python train.py --hidden_size=256 --rope_theta=3340.0 --init="uniform" --lr_head=0.00874 --schedule="wsd" --max_seq_len=512 --dataset="wikipedia_en"
Each number is 500 + 40 x the weight over its row's rms, rounded and kept within 0 to 999. Layers, rows and columns count from 0. Numbers have three digits each. The size before them is the row's rms in percent of the matrix's.

# gate: layer 8 MLP gate, 512x256, rms 0.0892, rows 66-185, columns 224-255
# up: layer 8 MLP up, 512x256, rms 0.0845, rows 66-185, columns 224-255
# down: layer 8 MLP down (transposed), 512x256, rms 0.0545, rows 66-185, columns 224-255
gate66 099:437553517499423505508527516501443463558514414511529503428477474566462567467493479474447582527563
up66 098:501477557529525480459495450547470503545519500453474513482457522594513555418516490516496475447514
down66 097:485488537436494522482501468549564482383523506481556542464570400482483496493523484590497566447519
gate67 106:553517460542507464545508480493428517570452458534568568505570539514464462488473470506457519516458
up67 098:512521497474481489470512508469466522533507493515485531452479515543523561496503528549442497562406
down67 099:501504458471536483500444487456474506519474513486510512518501450582494436508502532473514503580476
gate68 095:474546433496489481483528501548566528570622462483552455452495510498545525492452434454540560553568
up68 096:515537403484479569512419473490559524482561533430501454543542489458511488494469489494501513499503
down68 098:446485532547461480452551560507450511465494469417499516547496486454501531517492500509473466511474
gate69 102:425543417553443445521578452539469486522463567480522486520498480495433492454509543551527504505522
up69 099:467489479515447528457501566465445431487485519586577530448515535421493494445539488511484508528457
down69 097:497462502417501570513531492412489434468447532521477627460463505505487441488585510450514503507494
gate70 106:485511457548482469519542524550521465488517503506402517527522566513448582466429494506564493405496
up70 118:495479453548495473503515436546445480443499543467452498494509520520478542467536480524542475412496
down70 098:486517498503499518450532503554443472415517477530531512472493521490508492536580448475481521468494
gate71 097:541496398467471458505503466524521492441523530527441517481558453489461406461476524507542553473481
up71 105:436469587548477555585510474523472450459508499464450486504529518466443460555515567472556503454480
down71 104:489470460544509494495390472561486475432574460511501511415569449480486533523472466496495481454519
gate72 103:440563557553534510522503508496542509517538464468506479552428501464503505521498575480528492462534
up72 097:557517502480486556520500515522512562485578534410530480502455504470550475512483519476455570503564
down72 097:548509433454472570524513537436476484439499498499469479451513479488476519569498504424436568444436
gate73 106:491518447628463490541477474486501512573492478504499512528469520509541515506490527516521464470511
up73 099:538533474531566548531469460582509442503520485550478461589524511496483495488544444477564508528449
down73 101:429440487471482532532441508429532515550530410489459453540491489494524577512456503544491534503542
gate74 102:513518476514445537561471487509498487544528444514508457549518524524547505479526452504494571538506
up74 095:502498513529522546578507450514397526485510509489537525495494526572554497517444515482513522515475
down74 100:459534469494516492505578552506517533466441530438468442549475576539521494526505489550490442523484
gate75 102:479517537498476489467554488506460528502464485514500521465597556588486512519483523529518494508504
up75 110:510453512477537503519477455543507491563517483479568474496521500466545537495542440432496472464480
down75 102:490444540437507521485525511569485449485455491548511500473507506506514508454560509470440489506500
gate76 096:552534519496478443535550500488545501474450582535491437544455509490532522444455584511519509480523
up76 099:441501462593491482551461468467525541455521488435478513480473444477517453505492491520445478505487
down76 099:516491472441451423469539563557526516425489537516507548541481465376436523522455544532485444545579
gate77 107:450587567614444447577483466490528463606538512479524440542494547536429552515479511528553500493531
up77 099:486483556490485525479515516433480500478486546469542522630472472540474536493482500517499553503519
down77 100:502557490518418482593468510532503479545470549402488455550491513580441512516441474562458502481486
gate78 108:513524465519507492508511447577492514544506490486500486576475514525473504454576548491507524483529
up78 103:532510557574482464526526455489484523535511510483473571470482441516506442532500545505550462479500
down78 105:547500496503492518562460492464500557483510462507490537456530563522504485479575504550562561553539
gate79 097:570602506454405479590457467517488536532554512428525483511540527506509533494484488548470545504498
up79 104:514500527465471540511454479517504480527518495484493549433519523561482431448500437540559490496499
down79 099:542597450487510501508452473529471510503484530509509501457482508484472502502532472522450591513518
gate80 096:533518496401412431544497474457585548528513449520501464600491498426502469443461490503469480460472
up80 094:522535460559490463479543423529526482552459554544500492541500479467512450455504436525422508487488
down80 096:459590485470422567508448568611440528467515502505522500444525475506450470533501491568558406514523
gate81 103:455450473494465491563513471470519539462558506527496488521597463571509495458478501513474497526510
up81 108:547551497486513522474548558506549509583467486490488528568454482470504530524514506543492535526490
down81 098:490454489541471539582512536532480529567541468521460548556511503476500540474463500467534458529475
gate82 094:450514523491425456560454571438482481486446487475537542470466454509476477472454490583460497576539
up82 098:453453484542501517474438499463537508545549543498446434451490553530488366474498495516485486478507
down82 100:544480517560484465483439448517494532468525490401410497484527509492537432481455550490508466498555
gate83 099:542485497491431462504517478544520483573506528540445501520468496480526555445518503499483541584536
up83 096:533511501465487509462454451495484520473430492451490539524531425509501498519514538471470416425464
down83 102:481459484552524526500504448503538501478470585500485454434497476446486459431470441538499584522495
gate84 106:512514446477561485476478498463528497553510461556479497472489533445509499492491504544493440491507
up84 104:487483537450502532509478512492468492508489460473436500540513524488477549523457584472465505550463
down84 103:455481514525438492529472515492480497501522488446540519498481444448502446430510549510548527511447
gate85 105:479521448553485486452465470516498480507519501489513485546526530422503499425489532522551443476471
up85 102:494446569531537489492520528438487507564532440550543546540456511499518453602494483440510532592512
down85 084:515584421512478503494463504595484498493525563443462457512548560454495547443499476505529487463495
gate86 091:526511540515469507480478478484507564479495457514458518462489544496472437471483491530436486470547
up86 097:515512536523480513531469501520465454477544470628489562441505466531482509518475529538472459479462
down86 098:468499476565499496508519497525477468487522567529522514488438450467532483480485495508512449562514
gate87 087:501422506519489507513581467508484495550607536471406497494484428521490537503516523474493462502484
up87 091:551481475446507498469503501474519530481430462509488479464550476509453536432504512513512521480518
down87 091:441495482479528553529483506516435470510498505527501461490512492462482501477486453439500532511544
gate88 093:490504549525467514548488572520517609563503487526404494523419548506469426446471445531495567503524
up88 091:482512520477456541451414513477575409427491515490552482456541449561553602468509469531505448530579
down88 097:524543503546478514576506498488602503468520520522407544510474580500558525561495508503548471494519
gate89 099:470545503547436457545544513503522563516523509506484487558486510487503464516460580509522490455539
up89 102:440527487420537510529457492590544496474540461442467498438546489548557516468434450472487536530529
down89 094:461509487465492441483494526553507536557573505466487494517513495521488537406479548495508505522581
gate90 095:561507534517466518433502454545455474522471503429491468460555511487478495518460524461597543501562
up90 097:581500475525495461474504443530494478487417559373440553619559460450496522486504473489510553524558
down90 096:388529506493543481548517533416529565491482464555539485508479508522551508424502479521459475468447
gate91 095:535539468503537502526527501443428398525451514502479489490454510529479467525467546528494424507532
up91 100:542493514553439541478468463429520508527502526464481445441413505638393507488468561504580477506537
down91 097:540536442468546479522519478556542484445466518510513515499483517458509499430495530470482435472501
gate92 107:503503495592529475568518439557512510539555465564452516442536487565502471502440463510548510507482
up92 105:493485539440450500482483540508512510457493516459498414458527511496510533476577443474518485457542
down92 104:528432540450493480446510526370515527507429455444518488484466507500509554543580493486485447481455
gate93 099:499451562454472446472522529581481484539573445467522447477501569473487513462452561553455555548446
up93 099:550501466499505530588479537463479532482538527471490504491486420513511521479460514392488510426519
down93 095:483495465541459471416478454457488473481420465526429510516556507510519502503480495478505467539500
gate94 097:497555540494423492474508543481491456551527513616480467614538575463473497501477522481550502494515
up94 101:384531550463502505533494489422420422487525585560525507540542467434527488521509504482519510479468
down94 095:436470465508544400420456458519432525569439489478456531477510429526519563562470491524577449479569
gate95 100:400480537485485544488465515474463506480573435513489531538427446529521483514509514459513508502527
up95 099:441497469540497556594545450432525503443518484483575511530516507499496572445494507486480525464504
down95 102:495489510500548486474471442485500453610510485540391428507570585499551522452501388527517515441507
gate96 109:539499472496399495490455507501471500570487484533434561457550590472462555485448571583527566475430
up96 113:451514546482495537522407489544579532503516444481474515517516549481442542520518491473484561493471
down96 110:468500540536540513526490479526533493453552442461483502553521537534537470482474510492488580525477
gate97 111:395587463499457559589440485493517541462545481480485538470481453543496511454532463506468478466512
up97 106:588478461488525534508522516436439458475526489459513509455575508645471554515455474466501510541424
down97 107:505464468512483513516544496547560466539521441565521502461528548515500479509550528509481465505451
gate98 097:519588467472464489498515452570567478533475495456456475528492537501491537520500535562549542537535
up98 102:473483474516558418540476467519530486499421531499472484488509478511474527528486531504505562507486
down98 099:430433522489500521472515554590478574474486464489511508484483486502508439502616515529515518486560
gate99 094:589526478479490475526526509450591556588524445500532522531519521557571550499512518486524491442591
up99 095:468484546493497469523477582485557486499506466487418513535441519433407481459469481530453568503504
down99 102:517539547564480517515523601521538463521490355431439552525544511487558527492495508514518531495524
gate100 100:435481556479488501479477497490432530525560447545433541459559537482437539484469494435446522471560
up100 099:422536477451525472519476515564447465510474529455450550535531520499548484484488496457489533460574
down100 103:509490524503451485559526479477495491449497476423514481495538460489470514590452476490496496549474
gate101 102:547455502483450461532534503559476570440467465517472528598516536521520545471452516530487521446525
up101 101:451520488496548556565534493571501453543494491522523535495514525493568495511472539551467475525553
down101 101:525473535418469490492443540565548474552400471510544446499579464458519498552549525462450558489509
gate102 105:458507523533517465555495543526494558491514453524536515466472552484525418487487499534447469513476
up102 108:441530451432455405534448492459515444505488498496486560475576539463449417504495428501524455528517
down102 108:480540459468493438562484531460473523429504467499618518452566502512464483475516488443540430499464
gate103 101:494442488489425546527514570562520488540415491483439474499509532491500536514495476527518511488509
up103 098:463460484455440528486446523507450467451411517524481493503537582528483573492467448498530464520566
down103 102:457421468484511504526460503528520442539502561525501512478556506524509493496575519470536437557422
gate104 102:585511515513507577510548559508491506511544494410501438472520502484486549444552501551472549557507
up104 100:521569411479536563496492472518454453500513482566488473531502598434434459501534531485492411469523
down104 101:513526520468464476523499509556448526525487467546406460548540517514457574449496469488467562538389
gate105 097:470529580536499497570514460487490497407495427466478467512527454495483535547477503479607538490520
up105 099:485561504441483525489497514416614524499515531475482527546490496461508491479536483495514538512547
down105 103:475500492511471536500538436567540560461490604526565499463536408553548510513486478494426558446518
gate106 096:532477450438494479514481519588491483542527398511510466469477442527489493491482473492457490542560
up106 098:518451518487520465542571476560450486432454473467483523491447488496565546478482523484500425525532
down106 101:460487470534526485454524455441497478562503511467513437498498516475527463498535505484492563533466
gate107 106:502507568487480504559504475494581551515533456503472503493543541470529505533422523559467596556566
up107 104:488516433519517489428465539500503480496542534445495488508512580523537471483538458479520483480517
down107 098:466449447443518502424551425522499500473517513458516481527525562456481548409514606486580498440509
gate108 104:496551557500459471503524533545465503536512504454504465481536531485509475455580396545501444471525
up108 099:483448528444502529447551457493484529512521530539489399522520516534455515488480505543532516533588
down108 102:480493499499561473552485500460514412520431494503502503521491502496501461519524523484474482482596
gate109 099:493492454454494482533576495585464544525543496490488442523428461546535548496542489515494495474502
up109 101:546532410445432440560611440505515548457496515512496467519473539526532548517502537506564479504446
down109 100:569480437510460415485546542538517524538527534457428514482468555473450481534515492500476477529485
gate110 094:422540512513481364485527524513506583567511536509489478459552560545462467460501394504531472506408
up110 094:424559477495552430476534492553475564485469579477516491540571464555511475517584449469477448513433
down110 098:444506504439595576455626499451506551497496583461549478499543495529464467517489467423461480490493
gate111 106:545569499482487494482487485467479505513491534539504502542515556532509471424458486517497551431421
up111 104:432532510463556571482485458550504570481507506509485561504492481551530533427495572418472526520449
down111 102:523513466514511478446582477499450508512465534423574497547516511525550452517468528492512438503564
gate112 097:435498543493469462583478577433500482560527523519451511499494488483492526463436500559542525549379
up112 098:412509462493558511480515553450454447489477523499542560507517522500479524499525480503481447528458
down112 101:449590490523476502570530491417466404492462545458501483536500528471463439422478520475526528486514
gate113 100:456515516510452517525469518538466458501524520559502445543536503532508467492535510449458517471473
up113 096:509505456434515523534467519513467553508474512549531490498520505480555549485538497495465481559420
down113 098:586455493460551478552481464435497512545506510582543514452524502538509543461442499440478509551581
gate114 092:489502448492401458545566497496464520601450486525497536537490463426490474538476588555505536538532
up114 094:513501480481411463474483504631505511535491538542480510504496507495501437466478499482493418534573
down114 092:536510470494493554444592497492517494508479540555532422460449479489487546469468516524515525469541
gate115 101:411507515495450537519505522512479536601430434517480512417556509506499549536542496552507490523490
up115 101:551421500502522464521480539515529493594485436472498550504519514491537562477501522471436550471474
down115 098:543503570466572510499482527523451423514495601534523452518476483494528488473474531466464485509427
gate116 107:524502521466424420486521462539493542576488498477490537449601574523473541522461496496520467461563
up116 106:501536463492494527537447552490439436497486507501430524534551570490453558466469507578518482532495
down116 102:446431494463470504442518547520436530496510449478487595439488564455473466510462510513579492559482
gate117 092:483556502607500563567477479518461458515473489514467512567492542493543529449488486516527529547456
up117 096:465492457434438446505505521529506561499482439533490523446533520581482494519489507483443448449536
down117 090:493551455462415488511534455604500578545520464574511487600562494509449514530480533463470452481561
gate118 099:548537495490376472494541528507434558557470476515552491516556535503546496515493474520374511518529
up118 100:570551467492478490476521533477518512564496514475379529470547450511427507516505415487530535463527
down118 103:508556479515475453567503494508504400535463461476525538517499534529472451456471486521478509459510
gate119 099:476496495508419555487432444469513501503520449542414469515541466465512493481489508526487441557500
up119 100:613490511487507598429451503541444515475433546468583478541557495530443519546490519486532548522538
down119 101:563511522538470491535538454550517546567493449461471527509473521504554452444449497495485490499469
gate120 097:498505555589488541578503548497551462505546446461447436523505515513485478462540478459540473510518
up120 091:502523565535551531552446584489490437501504487432458445508483494496493468486605520535496407552441
down120 102:525494459461522510487550579463464461503467535527517446492558506473485455480446521607500476531498
gate121 094:420465583517477467565573460499568518502449420598445520462587548528538509504510454477481524545536
up121 097:494433544527547454495490533504530495427484523523572564521521451545514510520421530532492500544565
down121 100:429516458450513566480468437492504483534487520467560483527456472459496469602470532527478509497600
gate122 092:525497465462510529501487477552528513487488412472499525531442539529530507507454518472530455487485
up122 082:554545457500522530491504449538496516467502483513523506543481535561483500512554521482511476555421
down122 091:573484505535468571479446471552478451440540473494492533498538410453492407509497530432574527545433
gate123 101:505475458465505478562526508548435576523512547562505456519472499511496531506494463561426477510558
up123 099:521479447487469468480516555478546481544521491538450473585476455616474485552420478530508560526651
down123 099:518569510496514535462442467530459484481500528474499415455414486451506448454538545474553493560486
gate124 104:445532564546497557564442576479503461579519445471486487422480501474525474498528535470469510513401
up124 094:490536424518464480491492428511528553521532530445509473523501586516468489513464492433605532529484
down124 099:499454548536508546542508469431439497493436528586478504515461550545576445547574461461514462523508
gate125 094:552550449528511513523508502449554568514499502561448465479576495417497540515489418498448511515527
up125 093:531453442523537480531567529484475439593547480515489534513493469468490531517424512447474486515519
down125 096:480547486471467480445499538457519491487471530511465492571500488484483491448521519490451476487482
gate126 099:514484444459407493455504533475529539539556502479472470534554525442473468462507492527475514544500
up126 098:422496473487439473520510479489506562540547537455468521533455526535501560512526478489546451446527
down126 101:483520514567513524478527568452539464480559588561511471436508570485561507592439501558536525519499
gate127 093:542582506534460550452520429608533575472516454536498569459460583513501564522515588519469502449439
up127 094:511459449565545494522521531473423433493568508494531497495565505531432409458506525511439535466424
down127 091:517523381490466503548434513545490475520466450479587450542556487532440511370468525485542500500531
gate128 107:485542472481531444563482511513496521495498440526481533526459572472506518456372539551483493453516
up128 105:509510492475454482519494474515494490506524513496473511520476484515442507514474491501520466448497
down128 103:498522504480482465475494492478490496461500449514462553525480542495498502538482453484577509499515
gate129 102:449527489493496473547434505487562485488577417541489455520559532440477522442503530562519480508498
up129 106:524518530505485582524562483470528537545456515503526512489435534557437534503501460497444517443502
down129 102:523511448505515487535467529503547507479504494551529550500533501499504505495534471462462491541515
gate130 105:483542513504487440599444447534503508513560438482514490503434456502471495509483479475514532491504
up130 105:506506550497490480520404477509543521528458464523515460507449466585503465488514416550487455515436
down130 100:546495522461522527514613487523516518498472409507538530460457481462538481486511468558444435538493
gate131 104:442556508542496415535543499459462536513492532547510481479515555487489582477411467494478472510481
up131 111:444515475513509489524500462512592494512491496454465491394512447488523457531501573457494557554566
down131 109:427471439479534514579413351512528545539499480557446510483505474500538541502503512497488515482533
gate132 102:477506554541497477437476446508506488543521477504470535436490549536471547461542520480453494450485
up132 098:483568497528520570483507517556539538438516430480545555484472465468457526479538454534411501503460
down132 098:494521483562508478532439456514428526422487483528494455443544515512500527500430459428527517493480
gate133 100:468518562487520501559445521468541513489517489496423495535508566452543509469542444489466517488506
up133 101:488412510515531480508511478511460426525502480420448450531482487518483476476553497505499550457514
down133 104:469492442469521462502493490570433576572562549581444517505503498508469536523585484485524495617493
gate134 113:494513499530482530543451543459506570486535482596517527503494506460485451458578440511505460423492
up134 108:406437503428530521467501521526519518480543485528518500543540427460537509471544536433586535423506
down134 109:565445471471469500513482476533454456534538456530538539527505534501552465532477555566562541507503
gate135 093:532499458527563468461474475518463500505512489546421442472566481464530507494467461473520503451491
up135 094:448512572400476533529525484497503532411517481449595494479519484566562504480565510429443531485471
down135 087:523553494513459473499522509496511509507489480475519522447458533469508554457532590467516501478538
gate136 100:459504538487445509519541482628531471536497479543488508604566544550496499540497456582534541508464
up136 102:408502525502533466462518554493510505566527522479415477482557518567545512539436546509547495545535
down136 100:529467466429481484502449439494536483512527473461426449534613430466528528457483489501510549528524
gate137 098:506568484565378547523468396468504550510507523506528538525476480467425483454492532413509548444494
up137 097:530486477479526480485523557489451475497446550489521524428487530473508549545441541442446519506508
down137 099:522456520554538502539441538475544497488460509542557515631448470570511525468481475397539510510503
gate138 095:455535582504474391560510480524469472533501449472498514477530550551523470529440500423517494586523
up138 098:482532559527497486503485468526403516464479512517501511510491496566504442488450532428528482588480
down138 101:479458473521527572512523514478474502460570536544551417475512490505458422438546526476486465511507
gate139 099:428552447524514436478528443487489490539530513462477588525463494500486515464445535474523492521521
up139 099:525519446565471479448495466430452502458530558531514517524528484427467463482449484494417498454383
down139 103:500522485504389467518586495430489522462526492505537527498424475435395475525516489490522539450464
gate140 105:512564446506528537580454474555497464496520541482404465453550568509475476462507466541531464482518
up140 104:563463513551490522472511475528499498526533525501499508521502510483564459466538533475475476498470
down140 107:511531525524579459518445544455519475583527539485469550498505533486479497513578460510481473518448
gate141 092:552481476521522498391493587530404475538424519515515456504475513496446533506512497455491502492397
up141 097:529435438470523467535421461516587505547485573554529511500510480533538564507509491527471493520480
down141 100:390521526544473472507476509535511536482506559544497544483514556550455459554515418551491574492523
gate142 100:511593506410493466523529439481490501570480533508492477529508579510447449499442566554545439507543
up142 102:499523490452495548514529502486507548583509520557484519492477536468457523514506498452537497493478
down142 101:585535529478572499512546547466472469501464471562498427492512548489460502538559576487459506491447
gate143 092:452517500531533498562390489464469529485568469484565436483476423507496461483482550460394483563484
up143 095:487552473459558538496475414484535507541490532514492471465499549481572483543432490527499510424509
down143 094:510474528532488537503470539478484516483434557530577539512470437519457421517542451465438531468479
gate144 105:497518494520452525481557541513502482549577502486439431488477536499452503472488551433527514496584
up144 105:425518513517499535561406501466540542511500449410511514489531547466512487466494472473526469475497
down144 104:540554502465586475528510466469515500443512473493492489507538515474528501558483500484490509537469
gate145 101:554578534460557491547566534399463591465542539516499439504509560569507550511413486489447455446455
up145 100:489536559507502488527478532440489519491465532458486372533572505519550485526496497515417520497488
down145 099:509520556498523477488520482490536458569531474455504483545578507544493521550528556493520492501514
gate146 100:514547492524521510523485524596492520500446424513519496523548577496483516441430578496533518561552
up146 099:520499460489531462546566471451579466563516466539601532427446475546465502485522525472525493448489
down146 101:522514557474595452563516454434541482489479489530543477525521519552442499477562516543498510548525
gate147 104:604533469449492574585451491578537498500499496517419508597504477479500498464506507488539508555423
up147 111:494494467489489471528454436548587492490506516466458478593578544503558541487558552539522539507503
down147 112:438494559528526570448546490511509482551467520534518524536513503438528550482506444567456540500475
gate148 096:540520521461415535499570486509535435468520506478505490514499515503503551471489554528464440416485
up148 104:468448563481492533484470512522485476487511578580477500542563500436441535456526626449476490477509
down148 101:554503491531575470560542504490536485502505510465468529548472538525487554533514476501507479460470
gate149 095:463515499521397493552494523525453510509528510533476526548509538484451483485504423501526526460512
up149 094:526513528462522523549433485557412558461468454483590557498542427498528476509526521483522560495528
down149 097:455493498481496527545570581466492470499489477446462499527469519449501470469446551550543493494499
gate150 106:489465552502461536522474521511468503570495530492515479558547529485456464495469485585512442536488
up150 107:515546579532483539543528508523516385505558543521497497595516502501480511493481472529547519604533
down150 103:504519488551556491514510547511515480512446459454501461465455496498487514428511482445485485517503
gate151 099:558579467505483519484551506520494500563515497497468477603488522469483493462501517507522524504491
up151 094:540493373518492536479545433436523503502509475573470510551477566520498443482473501494579485510486
down151 101:596510478498479519421539472510501493447541551429526503443576462438500486554470460517542511567508
gate152 100:478567435362470481566538472483547521471537476487472566489554493544545444457444454532516530438467
up152 105:526457429476484492499510490554429423440509485499514504411508467484512477486464485421529546483462
down152 103:503440555502435508448516530584492509428496514552471528513491498447518481623520475482514571554557
gate153 102:526511495487503517585477497524506488461534475556626492494495565499514526477583446450493584581434
up153 100:468498550559538477563546520501515463521548546521511484496431537565509450507482601479505542461527
down153 098:595601479462519484500451511474506491501486528512558464557540456449456529387498531506475501547500
gate154 101:502543525510443527525456533512479536582512513502429496519490547485492497554523557459552473496515
up154 103:490476516479542450491545458509492557476535487474540497557435471456480516518526599513521464518512
down154 101:508463485520485532518520512487473559536492578513448499512511512472463513492495513500466541511573
gate155 089:475489530494459451483496480504485496588508482502441507494556569571419470536477532477479493500500
up155 089:538534510543479506508495526461622530480476509491546534523468470476521571508456520525513533547474
down155 097:468552512540513443475455531442501471555513500561444543546492548543470539460464506484468555520480
gate156 089:540506479490521496516454490488539490545602480505477500529502523489479496489448482481570466488521
up156 098:519497477534471360498529447545560542466439491462514467443497609435541476489491496462462479455451
down156 096:476513462528454488493546427440505481498534469551498530505522594499458465502461508532583465526501
gate157 097:545530474506455531522448481541443560618575535548443485579511535453515471529447537472488475474456
up157 096:492436552481456454478571536447500539478492425438473514457525516600529476518478429567578416502545
down157 101:491485509511444518491510428533496583533498486540525446505480528545469502490500474476551472443485
gate158 106:496553442571540492595470420504512531549520460502552527436547539493526522483452532540558518496512
up158 102:617488451479516586513609446419577458506466486563587486466500554463480514491473576449473486519475
down158 106:511528490549434511467542486549431536477477390548543510492455541537524544532481520458490501518507
gate159 100:478483482505434474480561521541504517494534447404577436567474530483542485435531536517496519506498
up159 097:537472517476485462475488499531466496518483510483403441546481510447504537487474465489485515513436
down159 095:479509526534484472463427507480555508515503521517484514464561518501519521552468488523515549525451
gate160 104:524475484451537465487514553402525506509487469491527512563438520507519543489478548557488506519437
up160 101:497466489474458443461485529574435517504467464518509520486549520465498512492486444515499520529500
down160 105:484491482510436500430498548514422526388470484462442551467484503496453474481523461489532529533550
gate161 098:474548560598430477501523508443509436561467469518446485487440577514455504487548472487492450494517
up161 095:545483537606460485489576494484479503523523462465447430513414526496550517532502558526475494501575
down161 098:538538459469545522484529476532542433488531474488556510463439504520488501532475493482492535474473
gate162 097:511571496464491475536471528550586433567513395510488484531520525512498457486448464595555484486481
up162 099:462539501496528459444502462528518501545502550510432458526563519560531457529510473479488457447573
down162 099:451507472512490556546524561486459509452475477475473476489533434542524502455526436533536487465594
gate163 099:506536472461519528629461450545512490503500449470463498541559544496524554472519482538542548511544
up163 098:531495484531496556536473482532489425476476454538498518508516502596477490474552467514517557523486
down163 097:523532464577503532452495511469553495532489485462516477473505565474495529469510460542466472529473
gate164 099:461532503568455495577456463464477589501540428543501526491521539518509471421485433487537483484533
up164 096:545465529459509489419517553581512464539525459417518518537527515435534498499462557482524477533521
down164 103:473456533461514504464449508501553457561530532497525491560514452438506493498443488419538533509544
gate165 097:490522527582403445465474506569485455537530565443477491457532526528490519483490539482498524526457
up165 101:513544448497510520484456473477519533445510465494603527486493487568572522518475568576529495520499
down165 104:482528458538446487506456498469550490497467482471494468428528457546534534497455529539444458554481
gate166 099:411568504477497518445554468500544511462492409546472493468501484472527536485530544561459550440545
up166 095:531486527423521529488559509491494558457492526522511584455543490466485507521478479445440515523549
down166 098:510524483507577430466534484461457444439460558558579475466513604529463558512518490436481528509510
gate167 101:480475479483525481513457508471415475502523530490529426491458489498502520438463501497512469515513
up167 097:550499454453557447558461522530440462501545497426441471455479576458567446502450514484514496558496
down167 094:489504475433480568569537531427542537471487479456479443461418535492436596393533521473441478537455
gate168 096:564589450533493495544429534531461498501505490525506437560456505420481514454531505442539468465484
up168 099:549473516520427431512508540435535527465435538451506533464581469506499512464519517506481523511544
down168 099:497530464497484546465468488472447464530479550521454529421491539513455505458426505483492559599473
gate169 098:529572570499539566479498502535497489532470486509450429546467530569458575474436528490553477482529
up169 102:513512500535469557563508558409503497478498478522505569496512464460437531551560546477517464534408
down169 105:559546479574469499463574518439442491505449508529515449516517520597507498516442447547513467447516
gate170 107:529471443555468452491421478437471598543511462512526515460604495475450577497449503476506533532478
up170 102:490497494456548515569437498510522496437548476567541547469547512474415500571459486482516524512570
down170 106:430555494469533536555507488513528523531479511555568552473461456503500503438446607490464475466519
gate171 094:519543499467511504499469542469524448484487500480390520526498556484454507453508415537551527548440
up171 102:580510479494488555479529458503520496423578498514559573550483464454502446513539483476476545591504
down171 091:521506501555481589521501524443548467476507481551445435493477507492501463490522534503505477544480
gate172 100:514478536479486546515490518534561491456509467505555523577446500515483400480572457520467538463533
up172 101:434529467538589466483548444453504503517442501461444558477454495525512550519450506492595509538484
down172 099:446504468561454511459430370424522524488499404435463480524445499515539504449492494513512509499521
gate173 107:515499491494409539495510463502466486501476506457446463540542535512506499465465577550561467543482
up173 105:519528512512473498593426471491511521455510514500437467558466558514465478473514511520531469398521
down173 099:493492472456471441538511492511516481548486488527453480533561510537447520546516496532478471473410
gate174 095:503513526520500522502461513557476427528567480426504497557509507478488540507470509503446530484554
up174 099:510466506524489489442525482492527523459459518574488518440502544456449470496576547563577483552452
down174 101:533549482564423496486503563497519468479546482531462456537562498529443481505443509533463514529503
gate175 111:438550475485532504459438521481539516415506467539513541534545470477518505454507499523438488507546
up175 110:459481445472535528532574482497569485449555526481601490499497516542468536474524499544453516513460
down175 107:482537528459525521485484537551517513499562438469488483554506478543464492577579514546438482501474
gate176 097:554514452556431459495571512600616493492540464487438519552542484540510468498529480484534460529528
up176 100:430526489499481473537510499513479498402494543493524548513486536524528527507475537490501469521489
down176 099:498502438469413473526476513418481518427435469504521567557476523523513467525463535485550551455486
gate177 097:518477521477498528477482516552493473505569525472528470484489412517533516530457459487567518534612
up177 091:418505509475482515536506503493512512508497476496471529471498529420518488479478568496498526492515
down177 095:581515553484459531499463562511467422568535476499441532481541464474543452464467433446513453580516
gate178 106:513563527518502523510607446505569533545496481581523465505535545439479496493462568581535557542503
up178 102:507508473493493566454564545625461488517582547518531582469508477439493465488516570486490504480536
down178 103:538557473508523536501399520476489446411488514423546559501510547566477502482449507518475467481440
gate179 104:509512526495475481473421533497509520459468470478459493512448448466533477479501478517499475489550
up179 101:546492486478463474523528479428478517493562469475488440483507462512517586530388522502484450501487
down179 097:544522520584495484555503522513477458462451457503512480442474484537509449520458593443485512448527
gate180 104:468492492503499467528493528471508495562563518506503550523512513527539531479522503531507554489573
up180 104:533568492500472497477501492344496516445489500500517536497485515469411474516490499515574469506477
down180 107:483523466502435573507549451435467602563443524538551484484514542547489395430523512533503505431569
gate181 101:455555515497463557460506458470478452540426528573487537560468575470462487483490494516454467532515
up181 103:453513463490530511453502494449526497540462525462458453523506526558507526541558507456519564476462
down181 095:527497517426436494442531574543447509508565528521470454552524505488517519546523475477492619466561
gate182 098:540522570581478513504494526574526515431557416546483492553504537513460564502485507484451478478605
up182 094:434527501500494438471488550496531451573536531487451511507502510483590471452503511497483493534485
down182 097:536527487517544470470480492507542511540463511437507476517561565460510512527493427501471522584548
gate183 099:503495550433502463580459439549508521550523449448517538472545470434431518474451460555442532472524
up183 100:466534477522543452516497572486529467449459453538552499480501543535449497526519403487501405447488
down183 101:533493448519520432499527530492526513420552447479591420482456579483528511541515568551519557462473
gate184 097:540458489586513447488487525547440509506502520480456487449492527521447428522532577519511549580479
up184 100:438461531488537508485493495472406493518489506547428456570512533491537507489523498450465565516455
down184 103:503462543515445498416487432536475490523476610564528507514530451457496510466565518490484512462452
gate185 105:514553465504511547503492583463464473531563481516472389462497506486526486527493571463486591428521
up185 107:496535482499506501510508613448509502421543516538547387541507471517517493472542611481440491553456
down185 100:492521444496527499425547511458486559555482532560448495493472507470518531483501526466482476511478